{
  "activation": "gelu",
  "norm": "layernorm",
  "norm_place": "pre",
  "norm_eps": 1e-05,
  "rope_fraction": 0.25,
  "grad_clip": 2.0
}
Each number is 50 + 10 x the weight over its row's rms, rounded and kept within 0 to 99. Layers, rows and columns count from 0. The size before them is the row's rms in percent of the matrix's.

# layer 2 attention query, 192x128, rms 0.138, rows 22-76, columns 0-127
089:43 23 51 60 51 58 28 82 58 54 44 48 50 49 57 68 76 50 40 46 37 45 43 54 51 56 55 62 48 46 56 49 47 53 49 55 57 50 39 51 42 34 51 43 46 53 52 56 56 57 52 45 31 54 39 48 45 38 52 38 50 54 56 54 35 57 61 60 44 57 55 56 40 38 45 21 42 49 54 54 54 43 52 53 48 54 52 50 60 68 41 43 66 70 43 51 52 54 54 58 58 52 49 70 56 53 54 67 51 53 45 48 49 65 27 64 55 33 51 51 33 46 49 26 56 71 53 42
089:34 48 58 55 57 53 37 46 51 50 29 65 40 49 57 46 64 53 58 53 56 64 56 56 46 52 73 66 46 42 43 54 45 46 36 48 70 39 40 46 60 56 46 45 37 62 34 49 56 49 40 38 71 53 50 41 71 47 49 53 54 45 68 39 57 59 53 43 46 53 56 40 47 37 65 51 70 53 59 55 42 47 45 40 54 56 60 50 56 46 57 55 43 51 53 50 43 55 52 70 51 36 36 41 38 28 53 76 43 61 61 55 33 36 36 51 53 42 44 41 61 34 30 45 46 42 62 39
090:54 38 38 58 40 52 51 44 50 55 44 53 46 41 34 60 44 48 53 36 62 34 59 48 74 43 53 53 65 58 70 30 50 54 53 52 45 38 48 55 46 57 58 51 42 55 53 56 49 47 52 54 49 42 41 72 57 59 69 36 54 33 45 35 54 47 67 36 39 49 49 39 62 49 52 69 62 59 65 53 51 43 57 52 40 44 45 47 31 52 46 42 54 21 52 72 55 41 66 55 66 50 45 46 33 42 60 54 59 54 44 43 49 46 36 59 34 40 53 55 44 39 45 65 71 62 60 55
093:45 39 38 38 55 30 42 45 57 50 48 52 43 44 56 49 48 59 34 53 59 52 61 60 48 26 47 54 66 43 43 50 48 58 51 36 56 62 47 41 52 67 57 39 44 59 45 55 78 69 53 37 42 31 49 67 47 43 44 61 45 47 50 53 66 55 41 45 55 50 40 64 33 45 54 31 64 58 43 50 85 45 65 62 46 50 54 50 35 49 61 47 50 51 46 57 48 48 32 50 46 45 38 66 34 42 57 53 54 44 44 54 68 34 42 60 47 42 54 50 65 61 63 50 62 47 46 50
084:42 53 55 49 62 71 64 38 38 47 54 51 48 52 50 31 38 49 37 47 60 45 40 45 36 47 44 58 63 57 61 52 53 49 61 36 55 64 59 38 50 40 50 57 58 47 58 57 56 53 75 45 68 83 55 51 59 58 58 47 47 52 58 55 39 50 58 45 38 61 51 48 41 45 48 30 59 52 54 50 40 58 38 39 64 52 53 31 35 42 68 49 55 59 53 54 40 56 60 58 61 61 54 43 58 56 50 35 56 47 50 36 40 64 68 58 63 56 34 52 38 29 55 55 40 29 42 41
092:45 60 64 59 58 46 58 48 48 49 59 48 45 48 46 54 55 52 78 47 42 60 49 52 41 69 42 46 44 51 48 55 45 61 67 63 54 50 47 50 70 47 49 52 55 48 50 29 48 43 52 61 48 40 48 44 46 47 32 57 62 55 44 37 68 61 53 65 56 30 29 31 53 62 56 47 57 57 36 56 44 62 58 54 46 44 45 45 53 41 58 65 51 49 38 66 41 45 48 57 38 39 48 47 45 52 29 40 59 54 54 56 75 56 58 54 45 27 56 50 42 66 42 43 33 63 49 21
091:65 44 64 45 51 51 44 53 47 50 77 53 47 63 38 44 47 33 44 38 47 59 71 43 27 46 63 30 65 65 52 46 59 38 50 62 55 51 47 58 63 56 26 43 47 49 43 37 46 44 51 44 35 35 53 61 60 42 46 42 55 46 54 44 34 66 53 52 74 53 45 37 43 44 43 53 45 47 58 65 58 42 49 53 44 46 49 51 53 43 47 37 49 53 50 51 60 60 51 54 48 48 43 53 39 41 47 59 71 52 63 57 56 53 80 59 67 55 45 57 48 44 35 39 44 39 41 71
087:56 36 38 46 60 58 35 47 60 53 61 46 41 51 57 65 57 29 45 46 39 44 49 44 41 48 53 60 51 50 70 48 56 48 47 44 56 40 62 50 50 55 31 59 29 47 49 44 60 47 39 68 47 46 68 57 33 52 48 41 49 54 51 51 58 53 50 49 41 47 52 40 72 38 29 33 54 37 54 55 55 57 54 43 45 42 50 50 62 31 41 50 54 47 69 52 63 47 58 75 45 43 38 41 45 32 40 66 69 50 63 39 66 59 46 62 58 63 40 38 54 62 63 56 54 32 51 38
090:62 50 60 51 59 36 18 49 42 40 56 53 54 44 56 47 55 67 43 25 59 60 35 46 61 56 48 53 44 34 35 65 57 66 44 32 45 48 54 56 56 47 53 48 64 73 50 55 35 45 47 52 50 56 39 50 36 52 49 48 43 47 81 64 62 44 60 43 45 51 53 75 46 38 52 43 60 40 65 49 34 45 51 59 39 40 64 50 51 58 40 50 43 42 49 41 53 57 49 58 43 43 35 53 39 46 23 53 54 63 66 46 47 36 55 56 54 52 43 51 54 61 56 49 44 44 52 60
092:28 48 38 52 51 45 48 63 60 33 55 61 63 47 38 53 40 52 47 68 45 43 45 43 50 42 52 54 52 43 56 47 48 53 43 45 44 37 53 59 38 50 54 48 52 55 69 59 54 58 07 80 61 64 51 64 64 49 61 48 53 35 45 61 57 48 47 52 52 46 75 43 51 62 46 50 44 46 57 45 43 41 70 59 42 39 48 50 48 57 40 53 48 61 49 62 58 47 62 55 64 54 44 57 52 61 29 41 29 49 51 59 61 46 38 46 63 38 49 50 51 42 53 50 44 50 49 27
082:44 50 41 66 54 35 58 44 50 46 40 46 49 59 46 52 50 41 49 52 42 36 61 36 42 61 43 57 39 47 37 63 50 54 57 55 39 49 68 54 45 36 47 59 55 45 40 40 62 62 45 86 61 40 56 60 62 45 55 34 38 54 67 51 40 49 21 45 46 61 47 51 40 59 52 60 45 66 53 36 50 54 56 56 58 60 67 37 56 59 29 54 61 37 61 49 38 42 44 67 58 60 53 54 53 63 47 70 57 66 54 52 52 58 40 40 33 60 53 41 58 39 58 48 49 55 37 46
103:38 41 68 47 42 38 69 67 55 28 53 63 51 57 48 66 68 47 60 66 56 48 66 58 59 31 47 37 40 59 62 39 39 44 36 54 35 37 55 37 42 52 42 45 49 61 47 52 45 46 49 43 51 44 33 47 51 52 48 63 53 56 45 39 50 55 33 47 41 53 60 48 39 47 66 40 46 40 55 56 36 50 42 52 34 41 47 61 42 51 56 44 54 58 55 52 51 44 40 43 55 59 47 54 44 72 49 40 46 51 57 64 57 41 67 55 55 44 62 57 62 80 53 39 57 76 61 60
081:55 58 40 69 45 58 52 61 72 30 64 54 70 56 45 76 53 51 61 43 35 57 46 55 60 47 50 32 52 57 43 44 51 42 40 37 45 48 41 63 56 63 48 47 55 52 57 45 19 54 49 33 56 40 43 51 36 60 46 51 51 53 28 46 40 46 33 58 31 62 38 55 44 52 57 47 44 49 30 47 45 48 52 64 42 50 32 42 50 46 51 59 45 63 68 54 55 52 42 53 50 63 47 48 56 44 36 67 39 59 74 48 55 43 62 60 56 47 50 71 56 57 44 55 46 48 51 51
106:46 54 54 65 43 40 41 43 44 59 62 54 34 37 47 39 61 43 39 53 41 49 45 70 51 50 51 60 54 35 50 44 52 34 55 25 34 54 27 46 62 44 67 48 45 54 67 39 57 61 49 67 43 35 49 41 54 35 39 42 55 52 58 34 58 61 59 50 67 47 45 54 53 62 47 42 33 48 45 37 40 39 58 49 58 55 46 47 63 74 46 50 50 37 43 59 47 54 63 54 43 47 41 49 60 75 43 61 46 52 70 56 53 64 45 57 64 40 58 55 54 42 63 56 56 69 43 36
092:45 53 46 63 50 61 73 61 38 33 50 66 64 57 49 66 46 59 57 52 53 63 56 66 44 25 50 40 50 64 42 32 43 45 43 53 50 48 55 52 61 53 37 48 51 55 50 43 57 51 49 52 65 30 52 41 47 50 66 63 59 26 48 53 47 48 59 70 32 65 51 41 61 44 47 56 43 49 55 47 43 46 58 57 34 34 55 62 37 39 57 49 28 70 63 54 60 54 59 27 48 66 46 55 47 46 43 57 50 47 46 58 44 31 58 32 50 47 48 37 42 59 43 63 58 53 49 50
077:73 58 48 50 67 51 44 42 25 46 52 56 38 55 51 54 42 41 63 46 42 49 36 58 33 44 39 45 45 38 47 70 60 46 50 46 76 49 50 48 56 41 52 59 44 43 40 45 53 53 64 54 63 45 46 58 70 32 70 52 53 43 58 65 66 44 67 54 51 59 45 44 66 60 36 44 65 58 38 53 67 45 45 47 48 43 59 36 44 39 54 54 44 46 62 43 50 57 46 54 59 53 48 45 66 27 46 32 37 45 54 45 63 55 39 37 41 67 43 50 48 41 52 68 67 44 50 52
120:57 34 48 45 50 54 42 44 60 62 35 39 52 52 59 52 34 35 54 33 38 45 48 45 45 54 40 45 56 36 54 64 59 51 64 52 62 67 62 63 44 40 33 57 38 61 59 58 57 52 67 42 55 60 45 53 61 46 51 47 47 56 57 72 53 62 61 47 61 45 28 38 64 56 41 63 56 51 47 55 60 44 53 50 45 57 62 44 57 35 43 52 37 38 43 35 45 47 58 67 52 50 60 48 38 33 74 53 50 47 43 51 48 57 37 45 77 44 47 44 45 25 48 53 51 25 49 53
103:50 49 72 50 85 45 38 58 52 44 54 54 58 62 38 28 64 44 41 51 46 48 51 47 64 38 44 43 41 48 59 52 55 57 55 54 56 47 47 50 45 50 31 43 42 53 39 50 60 53 31 36 52 56 39 34 31 70 43 48 54 52 46 51 54 44 54 46 55 41 42 69 77 47 37 58 50 53 56 40 51 56 44 63 34 68 52 44 60 46 55 51 40 66 42 62 59 51 38 28 33 41 53 65 47 39 55 55 37 43 56 54 58 52 43 53 59 57 69 50 53 32 54 43 44 60 45 51
098:52 71 27 37 52 44 63 44 56 51 41 56 69 53 43 54 29 79 34 38 34 45 51 39 53 44 62 42 36 67 56 48 44 45 50 44 62 53 41 48 51 46 64 54 59 40 48 45 56 42 48 44 51 35 52 51 37 65 54 62 58 49 44 62 54 42 37 53 54 57 40 72 59 52 47 48 59 55 60 63 58 59 63 50 48 50 62 41 57 33 65 59 56 38 51 47 60 45 52 60 63 26 57 53 44 52 28 47 53 61 47 44 60 45 37 56 49 47 46 43 56 38 47 57 55 64 25 45
099:59 40 64 48 44 28 51 57 49 33 47 60 42 50 52 60 59 47 59 53 29 50 56 54 45 36 43 54 43 45 64 51 45 49 43 49 39 44 53 52 47 41 31 55 48 52 60 49 58 57 43 52 53 59 32 45 37 51 65 54 55 71 55 43 65 45 44 45 50 44 56 37 34 55 69 63 47 63 47 55 76 61 49 54 40 48 67 66 53 37 45 55 67 64 66 51 52 40 39 31 56 45 42 47 67 54 75 30 56 46 63 49 51 54 48 40 47 39 54 37 41 57 42 35 64 45 67 53
102:46 50 56 58 42 45 68 54 67 39 46 54 61 51 30 61 41 46 42 54 40 40 43 57 62 67 45 42 52 45 51 33 39 50 43 68 59 50 57 60 25 60 50 57 69 47 45 37 47 34 27 69 57 42 36 39 43 50 44 43 42 46 57 62 59 60 30 54 27 52 49 69 41 53 57 58 43 61 64 54 45 47 45 49 43 48 58 65 58 47 52 19 35 46 60 54 64 45 55 54 63 46 59 55 47 51 49 55 61 48 49 46 63 38 54 52 30 54 54 62 51 59 47 56 37 50 51 60
088:43 58 56 66 56 60 70 33 27 64 52 54 48 66 49 68 43 34 38 46 45 44 48 58 57 71 48 45 62 59 64 64 42 57 48 42 48 46 43 48 43 54 53 41 52 34 54 56 52 55 42 50 66 47 58 54 39 49 36 48 58 50 69 57 78 49 38 43 59 48 35 37 59 35 48 69 49 56 50 48 39 38 45 40 32 43 53 52 37 40 69 51 46 46 51 45 63 43 37 63 45 46 42 42 39 41 52 34 59 46 43 57 51 64 51 36 65 48 62 38 46 40 32 51 46 63 38 51
099:60 70 56 50 34 64 38 31 46 66 47 41 55 64 57 43 57 48 55 44 46 42 30 64 38 63 63 52 29 63 48 35 51 52 54 51 50 48 60 48 48 57 43 49 57 47 54 52 48 51 61 42 52 41 43 53 66 72 50 31 47 43 48 57 71 53 30 40 48 46 32 51 71 46 43 44 46 53 42 78 54 69 54 39 58 45 61 35 43 41 57 57 62 62 52 55 48 48 45 35 34 54 32 49 54 37 67 48 48 48 49 52 51 52 42 57 48 52 59 50 53 34 44 56 65 65 35 53
084:50 59 52 40 54 43 65 38 46 33 61 65 47 55 66 64 40 48 60 48 43 63 58 56 55 60 53 35 46 49 48 37 52 59 45 50 42 44 34 46 33 53 39 54 32 47 62 54 42 38 46 67 42 43 43 66 59 67 56 60 38 65 45 45 62 64 38 55 45 40 38 40 72 54 48 50 55 52 47 58 39 61 37 53 49 46 47 55 52 29 36 59 45 44 46 54 49 56 56 46 48 64 43 51 32 46 71 49 64 55 53 45 54 57 56 70 64 51 43 37 41 48 54 49 71 55 19 60
092:56 52 50 60 61 53 44 34 50 63 42 53 71 54 41 40 37 51 74 37 57 49 31 44 55 39 44 53 60 34 41 48 41 50 59 53 44 49 84 54 56 60 36 57 46 44 39 50 54 49 60 37 54 41 61 41 47 57 53 40 51 45 69 38 41 59 46 57 45 46 48 44 62 37 45 68 44 45 48 55 48 49 58 60 45 43 38 54 33 47 44 44 79 52 57 48 36 39 51 50 37 72 49 51 61 48 40 78 56 47 61 54 51 45 37 41 64 51 33 45 56 35 42 62 47 53 52 53
102:62 58 32 58 50 57 59 60 31 35 60 50 53 59 41 46 44 59 48 54 66 45 60 47 19 76 36 49 33 43 48 53 57 26 39 70 47 44 65 54 53 45 38 61 47 58 27 50 43 55 57 38 49 42 59 42 44 58 40 61 47 52 48 54 49 38 54 30 46 57 69 49 53 48 52 29 47 55 50 55 50 41 47 69 64 39 54 52 40 57 51 41 57 47 52 61 64 53 57 65 59 52 25 36 45 43 57 46 54 52 55 36 46 50 43 62 54 57 57 62 44 58 46 56 49 42 53 59
107:34 53 64 50 54 46 63 49 57 43 64 52 39 75 50 41 49 55 67 49 44 59 52 60 62 41 49 41 32 47 36 68 54 42 52 57 35 32 67 54 56 56 37 53 39 50 45 60 52 54 56 23 62 41 37 36 51 50 49 60 48 46 40 45 65 52 44 41 45 49 42 45 65 44 49 64 63 49 51 64 42 51 50 55 22 37 51 42 39 63 58 37 43 42 52 42 53 43 39 47 40 57 49 69 48 33 76 47 37 61 49 55 54 46 47 45 48 51 48 57 57 57 49 60 73 54 35 49
097:53 61 58 43 61 44 15 27 48 45 53 51 45 48 63 69 49 58 43 57 55 41 43 60 63 51 36 44 50 68 44 33 44 34 45 51 42 36 49 53 36 53 43 59 68 45 28 56 53 50 53 50 65 58 61 32 57 45 75 39 52 41 61 49 70 49 53 53 43 53 39 60 68 50 43 57 53 43 48 46 54 54 59 46 48 50 57 46 60 45 61 43 41 51 54 53 50 64 58 68 59 51 41 66 25 38 42 44 49 43 51 43 53 49 49 55 58 48 51 48 51 25 51 55 33 40 48 61
092:56 48 40 44 44 59 51 68 58 29 27 43 33 59 59 58 56 38 57 46 49 48 36 25 66 57 34 43 54 56 32 48 51 43 59 41 52 45 43 57 42 43 47 67 42 45 41 58 44 55 58 25 76 63 54 52 57 44 55 59 49 64 85 55 50 61 59 57 54 52 46 49 51 44 21 43 52 52 38 55 50 45 58 66 45 35 46 37 45 45 51 44 46 48 47 34 62 66 55 49 51 65 49 55 50 58 58 52 47 55 41 53 56 52 62 41 41 67 51 46 47 55 49 44 42 50 51 49
101:65 43 54 44 55 43 67 56 58 55 55 45 34 55 49 45 46 40 58 53 43 61 41 44 34 43 34 32 45 57 53 46 54 54 58 43 48 55 43 58 45 49 19 55 48 29 58 57 48 47 46 56 30 47 44 64 66 39 68 43 57 45 62 38 66 62 33 48 58 60 62 46 44 52 51 50 52 38 64 70 63 46 38 51 30 44 44 45 38 49 53 51 49 28 45 58 59 36 55 41 62 60 61 52 43 46 60 47 44 64 54 51 48 67 48 50 72 53 37 65 49 53 42 42 73 60 47 59
106:50 47 50 54 50 43 44 25 50 43 51 36 53 46 48 52 49 47 72 54 47 49 40 32 56 44 36 52 63 40 55 64 47 64 45 54 37 54 57 50 64 52 56 56 43 46 70 49 50 66 51 66 51 75 44 52 60 51 35 37 51 50 34 66 70 37 35 56 51 42 44 50 66 50 50 48 53 41 24 64 46 43 61 51 30 34 64 42 44 42 53 53 43 67 41 57 54 45 58 43 55 50 71 41 43 41 48 57 58 44 52 58 55 62 34 43 68 37 44 54 57 61 55 52 68 37 49 48
100:71 71 57 60 46 46 39 48 56 59 47 62 38 42 73 53 56 44 48 40 54 43 41 64 43 64 52 52 42 46 48 77 36 53 44 30 43 51 48 70 40 69 61 50 46 44 53 55 48 51 53 60 43 60 56 51 52 54 42 46 49 32 48 53 59 58 54 52 65 52 65 51 49 40 49 39 44 42 64 58 50 50 35 47 45 48 67 65 32 57 62 58 38 60 44 56 60 59 47 38 59 50 47 56 44 41 38 52 47 56 69 50 26 43 42 62 51 27 43 50 44 48 38 53 48 61 24 44
096:61 52 35 58 51 58 41 69 48 56 58 44 57 38 57 42 45 67 59 47 39 41 50 55 53 56 45 56 46 59 50 59 56 36 51 54 68 66 48 57 53 67 54 46 47 38 47 49 37 54 39 67 44 48 51 40 38 64 56 51 30 45 35 49 34 54 57 36 43 42 48 72 50 55 44 42 46 53 65 17 65 51 45 49 42 54 49 47 44 57 39 50 47 52 47 55 45 39 58 66 38 53 50 43 31 46 40 41 72 49 44 69 57 38 56 53 47 43 75 36 49 39 52 59 52 73 67 48
095:35 63 41 42 60 48 46 72 43 65 51 54 31 54 49 54 33 51 74 61 42 47 52 44 57 53 55 57 58 61 46 56 50 51 54 49 41 38 57 48 53 59 48 54 51 48 59 49 59 58 50 63 55 49 16 54 64 54 47 53 54 55 52 42 55 60 53 53 71 32 46 55 48 38 48 73 51 36 41 45 53 42 42 59 26 42 21 47 56 59 39 55 49 34 51 42 75 47 41 49 55 65 47 58 41 57 44 50 39 47 43 48 47 42 46 57 55 56 36 50 59 79 54 53 51 52 46 61
091:63 45 52 33 74 31 60 44 50 62 42 58 48 54 47 50 51 55 55 47 51 39 59 70 63 51 49 53 62 29 42 41 39 31 36 38 33 55 55 51 48 46 65 47 56 36 39 59 33 42 64 61 59 55 41 45 51 70 40 59 45 45 55 51 65 41 43 71 49 31 55 45 41 50 42 53 48 46 45 43 49 47 44 52 30 58 49 32 54 51 70 34 51 47 64 53 63 37 65 41 36 50 50 43 54 63 52 51 64 48 67 52 52 42 46 62 54 54 56 52 58 38 59 56 52 66 63 35
092:77 53 53 44 34 58 35 39 68 43 44 51 59 45 40 58 36 63 33 43 50 51 56 60 61 45 65 42 49 55 46 47 48 40 39 41 49 50 50 53 51 58 52 45 46 44 48 32 46 58 53 35 63 41 48 42 64 47 49 69 51 56 41 63 54 61 81 37 47 39 51 35 49 51 41 54 63 46 70 54 50 56 51 69 51 34 45 61 53 65 53 51 50 36 32 61 69 44 50 35 50 61 53 74 53 57 43 53 46 41 41 56 53 44 49 26 62 47 36 51 49 62 45 62 50 41 48 52
103:49 33 61 41 46 45 49 51 59 72 53 47 43 48 51 59 53 37 51 64 44 40 52 51 51 50 55 70 63 47 56 38 58 44 58 58 60 51 46 56 53 49 47 45 49 37 40 45 37 55 39 54 44 50 75 55 77 44 52 58 47 44 57 55 51 68 30 43 45 62 38 55 58 44 47 54 42 45 56 59 47 34 61 75 55 50 54 48 60 62 43 69 55 30 57 56 44 56 54 34 32 45 69 55 47 59 54 44 49 36 60 38 36 59 64 53 53 38 31 28 56 33 51 42 31 47 49 58
104:75 44 42 44 71 29 37 68 66 51 52 59 69 44 39 47 54 38 40 46 59 50 54 46 50 41 59 65 47 47 47 46 45 52 39 56 42 48 52 52 70 45 26 53 60 49 58 52 54 72 71 75 44 36 52 36 41 35 57 55 47 45 49 52 49 53 61 54 50 42 40 65 70 48 47 56 41 52 57 48 50 43 55 48 55 53 43 45 38 54 44 47 42 41 53 45 49 50 60 43 67 24 57 56 47 53 82 50 68 42 60 45 49 53 58 49 39 43 48 47 52 52 47 46 49 40 39 37
093:46 47 31 59 64 30 44 78 52 32 34 56 43 58 49 52 63 54 63 58 44 50 42 62 51 54 42 56 37 50 55 57 30 46 55 59 50 53 51 36 59 38 44 55 52 66 48 51 47 81 66 38 48 47 48 51 63 31 41 30 62 36 38 54 65 37 49 60 56 53 51 57 67 48 44 43 59 51 45 43 41 60 49 61 61 37 55 40 55 50 62 33 58 56 57 46 66 38 40 37 58 40 46 42 47 60 56 49 60 56 42 50 49 29 45 56 59 52 53 41 59 53 47 53 30 50 55 41
097:45 44 61 31 56 62 70 31 64 55 36 50 38 55 48 35 48 56 66 56 70 53 46 64 38 44 63 49 45 50 69 48 59 50 51 49 41 40 50 49 49 54 59 45 57 48 49 51 40 45 72 49 32 48 55 46 53 50 35 39 53 59 51 71 41 39 60 38 62 58 42 51 39 55 56 45 44 60 48 44 45 48 25 48 48 66 34 46 46 46 60 44 67 60 55 51 49 68 49 68 56 67 39 59 31 64 44 40 54 51 44 45 65 65 43 42 44 30 49 39 46 48 64 49 56 59 39 41
099:37 57 56 67 69 72 59 60 42 45 49 37 37 64 14 57 66 45 44 59 44 56 52 59 49 56 41 37 56 61 48 63 57 56 54 59 62 53 39 50 60 36 51 52 62 60 38 60 49 49 37 66 41 52 50 54 45 67 52 56 53 61 50 51 56 60 43 56 53 34 46 39 18 57 52 56 36 41 61 38 58 50 44 56 43 51 56 49 51 68 44 40 60 52 43 45 46 43 59 40 53 29 56 44 57 47 57 21 44 52 51 42 48 50 48 38 49 42 29 44 49 43 46 58 45 42 56 44
104:34 57 57 50 60 51 56 49 60 43 49 65 26 57 38 43 46 47 49 43 41 46 20 52 46 46 47 45 53 31 26 38 49 55 42 54 52 62 53 57 42 49 53 45 38 49 50 51 35 52 63 36 52 56 52 42 47 57 41 50 60 56 39 51 52 66 51 57 49 51 65 33 55 53 40 71 58 49 27 68 69 56 42 56 56 38 49 63 57 57 58 54 52 20 56 47 57 46 39 52 53 43 56 71 36 49 72 49 65 28 45 44 51 32 51 55 60 47 44 56 50 46 54 50 56 40 50 46
094:50 55 61 54 54 53 40 56 39 42 56 54 44 53 26 48 58 67 58 53 49 38 39 52 52 53 40 37 44 49 57 47 57 50 43 50 52 62 30 52 37 54 56 42 54 47 47 57 50 32 34 43 71 49 61 60 66 55 39 45 36 63 67 46 51 28 55 47 55 49 40 61 44 53 40 60 48 48 53 34 48 49 45 50 49 39 36 64 45 43 60 40 31 36 51 65 65 57 58 39 55 52 59 40 44 61 18 60 74 55 53 58 37 60 51 54 53 43 56 62 56 27 45 54 45 61 73 51
071:40 33 42 62 45 43 40 50 42 59 52 38 54 42 50 38 58 47 42 39 41 37 52 37 64 51 60 57 70 59 62 58 51 61 56 44 42 40 46 47 30 53 52 58 28 52 51 45 39 41 46 34 50 47 49 63 51 48 37 64 62 53 37 40 31 52 42 68 52 53 57 56 45 64 74 49 38 43 35 64 60 58 47 48 56 51 50 68 55 65 52 41 66 35 46 62 49 52 30 45 35 41 47 65 70 62 52 63 39 65 59 50 45 39 71 59 50 47 42 52 44 50 61 49 41 47 62 46
109:64 35 64 64 50 45 66 35 26 48 37 33 58 57 71 31 59 52 57 35 51 43 41 48 64 41 77 50 46 44 38 54 54 43 59 41 49 48 55 56 58 49 39 60 34 57 57 59 50 38 53 37 63 34 43 60 40 50 55 63 42 40 49 64 50 48 59 71 68 47 47 38 59 61 44 52 60 41 63 70 68 61 44 32 39 54 53 44 58 50 50 47 56 44 41 49 41 52 47 55 52 51 33 55 55 32 54 63 56 51 56 45 47 58 43 52 45 44 52 50 39 35 48 42 47 51 65 36
096:59 59 57 63 60 47 58 57 76 52 57 37 49 59 66 55 54 34 44 61 49 57 48 54 39 53 39 50 39 57 54 59 48 57 59 28 47 55 44 58 59 49 41 56 41 35 57 60 60 52 63 44 34 54 45 39 69 51 49 53 41 37 41 63 68 45 48 44 74 45 49 53 47 65 49 51 38 34 33 41 55 40 57 43 52 51 57 47 28 55 47 63 63 37 63 54 23 52 51 62 63 46 34 44 46 44 45 63 48 52 65 53 37 45 46 23 53 40 56 44 58 46 55 46 42 47 38 57
113:56 56 51 53 47 37 59 45 58 48 59 57 50 49 44 36 34 54 48 58 38 52 40 27 48 48 31 53 61 36 63 59 52 50 42 39 58 54 39 55 68 59 44 50 47 49 24 46 44 63 57 32 43 61 53 32 59 50 47 49 59 59 55 61 40 52 49 34 34 55 43 52 57 48 53 58 55 74 67 53 51 55 51 61 63 49 48 47 45 57 67 46 56 28 56 50 51 40 48 41 52 44 53 37 45 48 47 44 34 46 34 54 58 48 66 48 75 64 60 37 62 32 54 63 50 35 44 74
111:42 49 28 42 38 52 51 75 63 54 50 59 53 47 42 59 50 48 55 45 36 39 68 55 43 60 32 44 59 60 69 59 46 60 51 52 53 50 52 45 29 53 61 50 47 41 48 53 43 50 55 41 49 64 46 48 53 40 40 54 53 61 40 38 45 47 32 39 46 63 52 51 53 45 76 46 38 46 23 42 54 56 50 64 58 41 42 60 50 50 69 47 46 39 56 49 58 49 50 40 50 45 54 52 54 57 48 17 35 47 47 50 52 29 74 55 64 59 48 54 62 61 64 48 47 37 49 70
101:62 44 55 46 49 61 46 56 44 56 42 42 42 51 55 57 46 50 49 44 50 52 50 49 50 46 59 48 44 67 43 26 61 45 50 68 40 43 55 38 58 44 39 50 40 47 51 50 57 48 51 64 50 39 49 62 29 58 62 38 53 41 32 43 43 66 50 63 66 57 44 57 46 51 45 47 54 48 88 54 48 35 60 38 56 51 70 39 39 44 43 73 62 70 44 61 57 52 45 66 58 49 43 48 31 55 50 50 46 58 54 48 70 57 38 55 41 54 57 29 42 47 44 57 63 46 24 40
106:70 48 35 45 70 30 65 52 29 54 58 49 47 54 61 47 57 59 59 63 47 67 70 47 34 51 76 57 50 55 40 37 58 56 44 72 45 47 36 47 58 48 53 59 52 50 57 56 43 54 46 44 27 33 37 46 53 66 58 57 51 50 41 53 54 41 53 51 42 57 55 54 59 50 40 39 50 44 48 68 60 52 67 58 55 43 54 56 48 29 50 43 32 50 63 47 53 42 50 46 63 50 47 57 43 40 58 58 36 49 38 50 51 39 49 33 24 51 43 56 36 63 51 36 47 48 46 55
105:64 31 42 33 36 47 71 62 48 57 46 43 56 49 53 50 47 64 44 57 54 53 63 64 37 53 57 51 61 57 52 59 57 54 50 48 65 51 52 42 64 57 56 43 43 67 61 51 39 44 57 49 43 54 52 36 30 51 64 36 61 62 36 43 56 49 57 68 59 39 56 45 44 53 40 38 43 48 42 29 42 33 50 66 44 49 25 49 37 50 43 43 56 44 35 52 54 53 50 56 51 62 55 50 39 34 45 47 44 58 54 66 59 43 57 41 24 59 69 38 53 54 57 24 61 45 54 52
104:51 59 55 47 61 52 71 42 68 42 64 42 48 52 44 66 45 51 40 40 59 44 44 51 41 72 57 66 25 68 52 51 43 47 56 49 63 52 77 46 22 51 51 51 56 56 63 45 53 47 42 55 43 54 38 62 39 56 37 41 39 54 52 47 54 45 34 46 51 44 56 41 46 55 46 33 53 49 58 43 56 59 49 65 35 39 54 34 47 48 55 47 51 52 53 38 54 49 43 77 40 38 48 59 36 62 53 34 44 45 41 50 66 43 49 31 70 48 42 62 49 69 49 49 52 63 48 46
109:32 59 60 65 44 45 45 63 58 51 69 60 68 53 46 54 50 47 47 57 41 53 53 39 49 40 54 42 68 56 59 36 40 37 52 44 68 49 53 46 63 58 38 56 54 60 60 48 42 43 47 64 42 34 54 55 37 48 49 49 53 49 32 58 65 49 59 63 64 56 44 51 39 48 57 40 39 48 47 48 50 40 64 26 41 30 67 62 38 35 50 40 45 70 56 47 29 54 35 52 54 43 55 39 64 49 38 53 46 49 67 42 45 53 55 30 51 56 26 43 62 59 49 45 52 69 49 61
109:44 59 54 41 41 46 40 64 63 46 38 52 55 46 61 30 50 57 48 42 41 48 60 51 51 52 84 52 49 42 52 49 70 60 58 48 42 50 43 43 44 66 37 46 44 45 51 51 33 53 39 29 47 53 58 52 60 58 27 39 34 70 48 47 35 72 34 54 71 52 43 41 46 41 26 49 46 55 47 45 51 40 27 51 63 61 48 52 46 54 57 57 59 46 53 44 48 51 45 78 61 50 54 51 46 49 54 53 41 50 53 43 47 47 60 64 49 48 48 59 42 56 44 45 58 43 78 48
114:50 63 65 52 58 48 46 43 37 53 50 40 61 43 52 41 35 54 45 56 39 46 54 52 54 60 52 47 46 50 43 45 72 63 50 48 45 49 70 39 63 46 56 54 40 60 37 56 49 55 68 57 45 65 59 44 43 49 40 68 47 52 57 36 57 50 68 50 64 54 28 49 40 45 63 37 39 32 29 47 37 62 72 55 67 61 43 38 48 51 34 34 55 47 50 62 45 41 46 75 47 44 59 55 41 40 60 39 68 45 55 38 50 48 63 44 55 48 33 42 51 57 66 59 45 43 33 52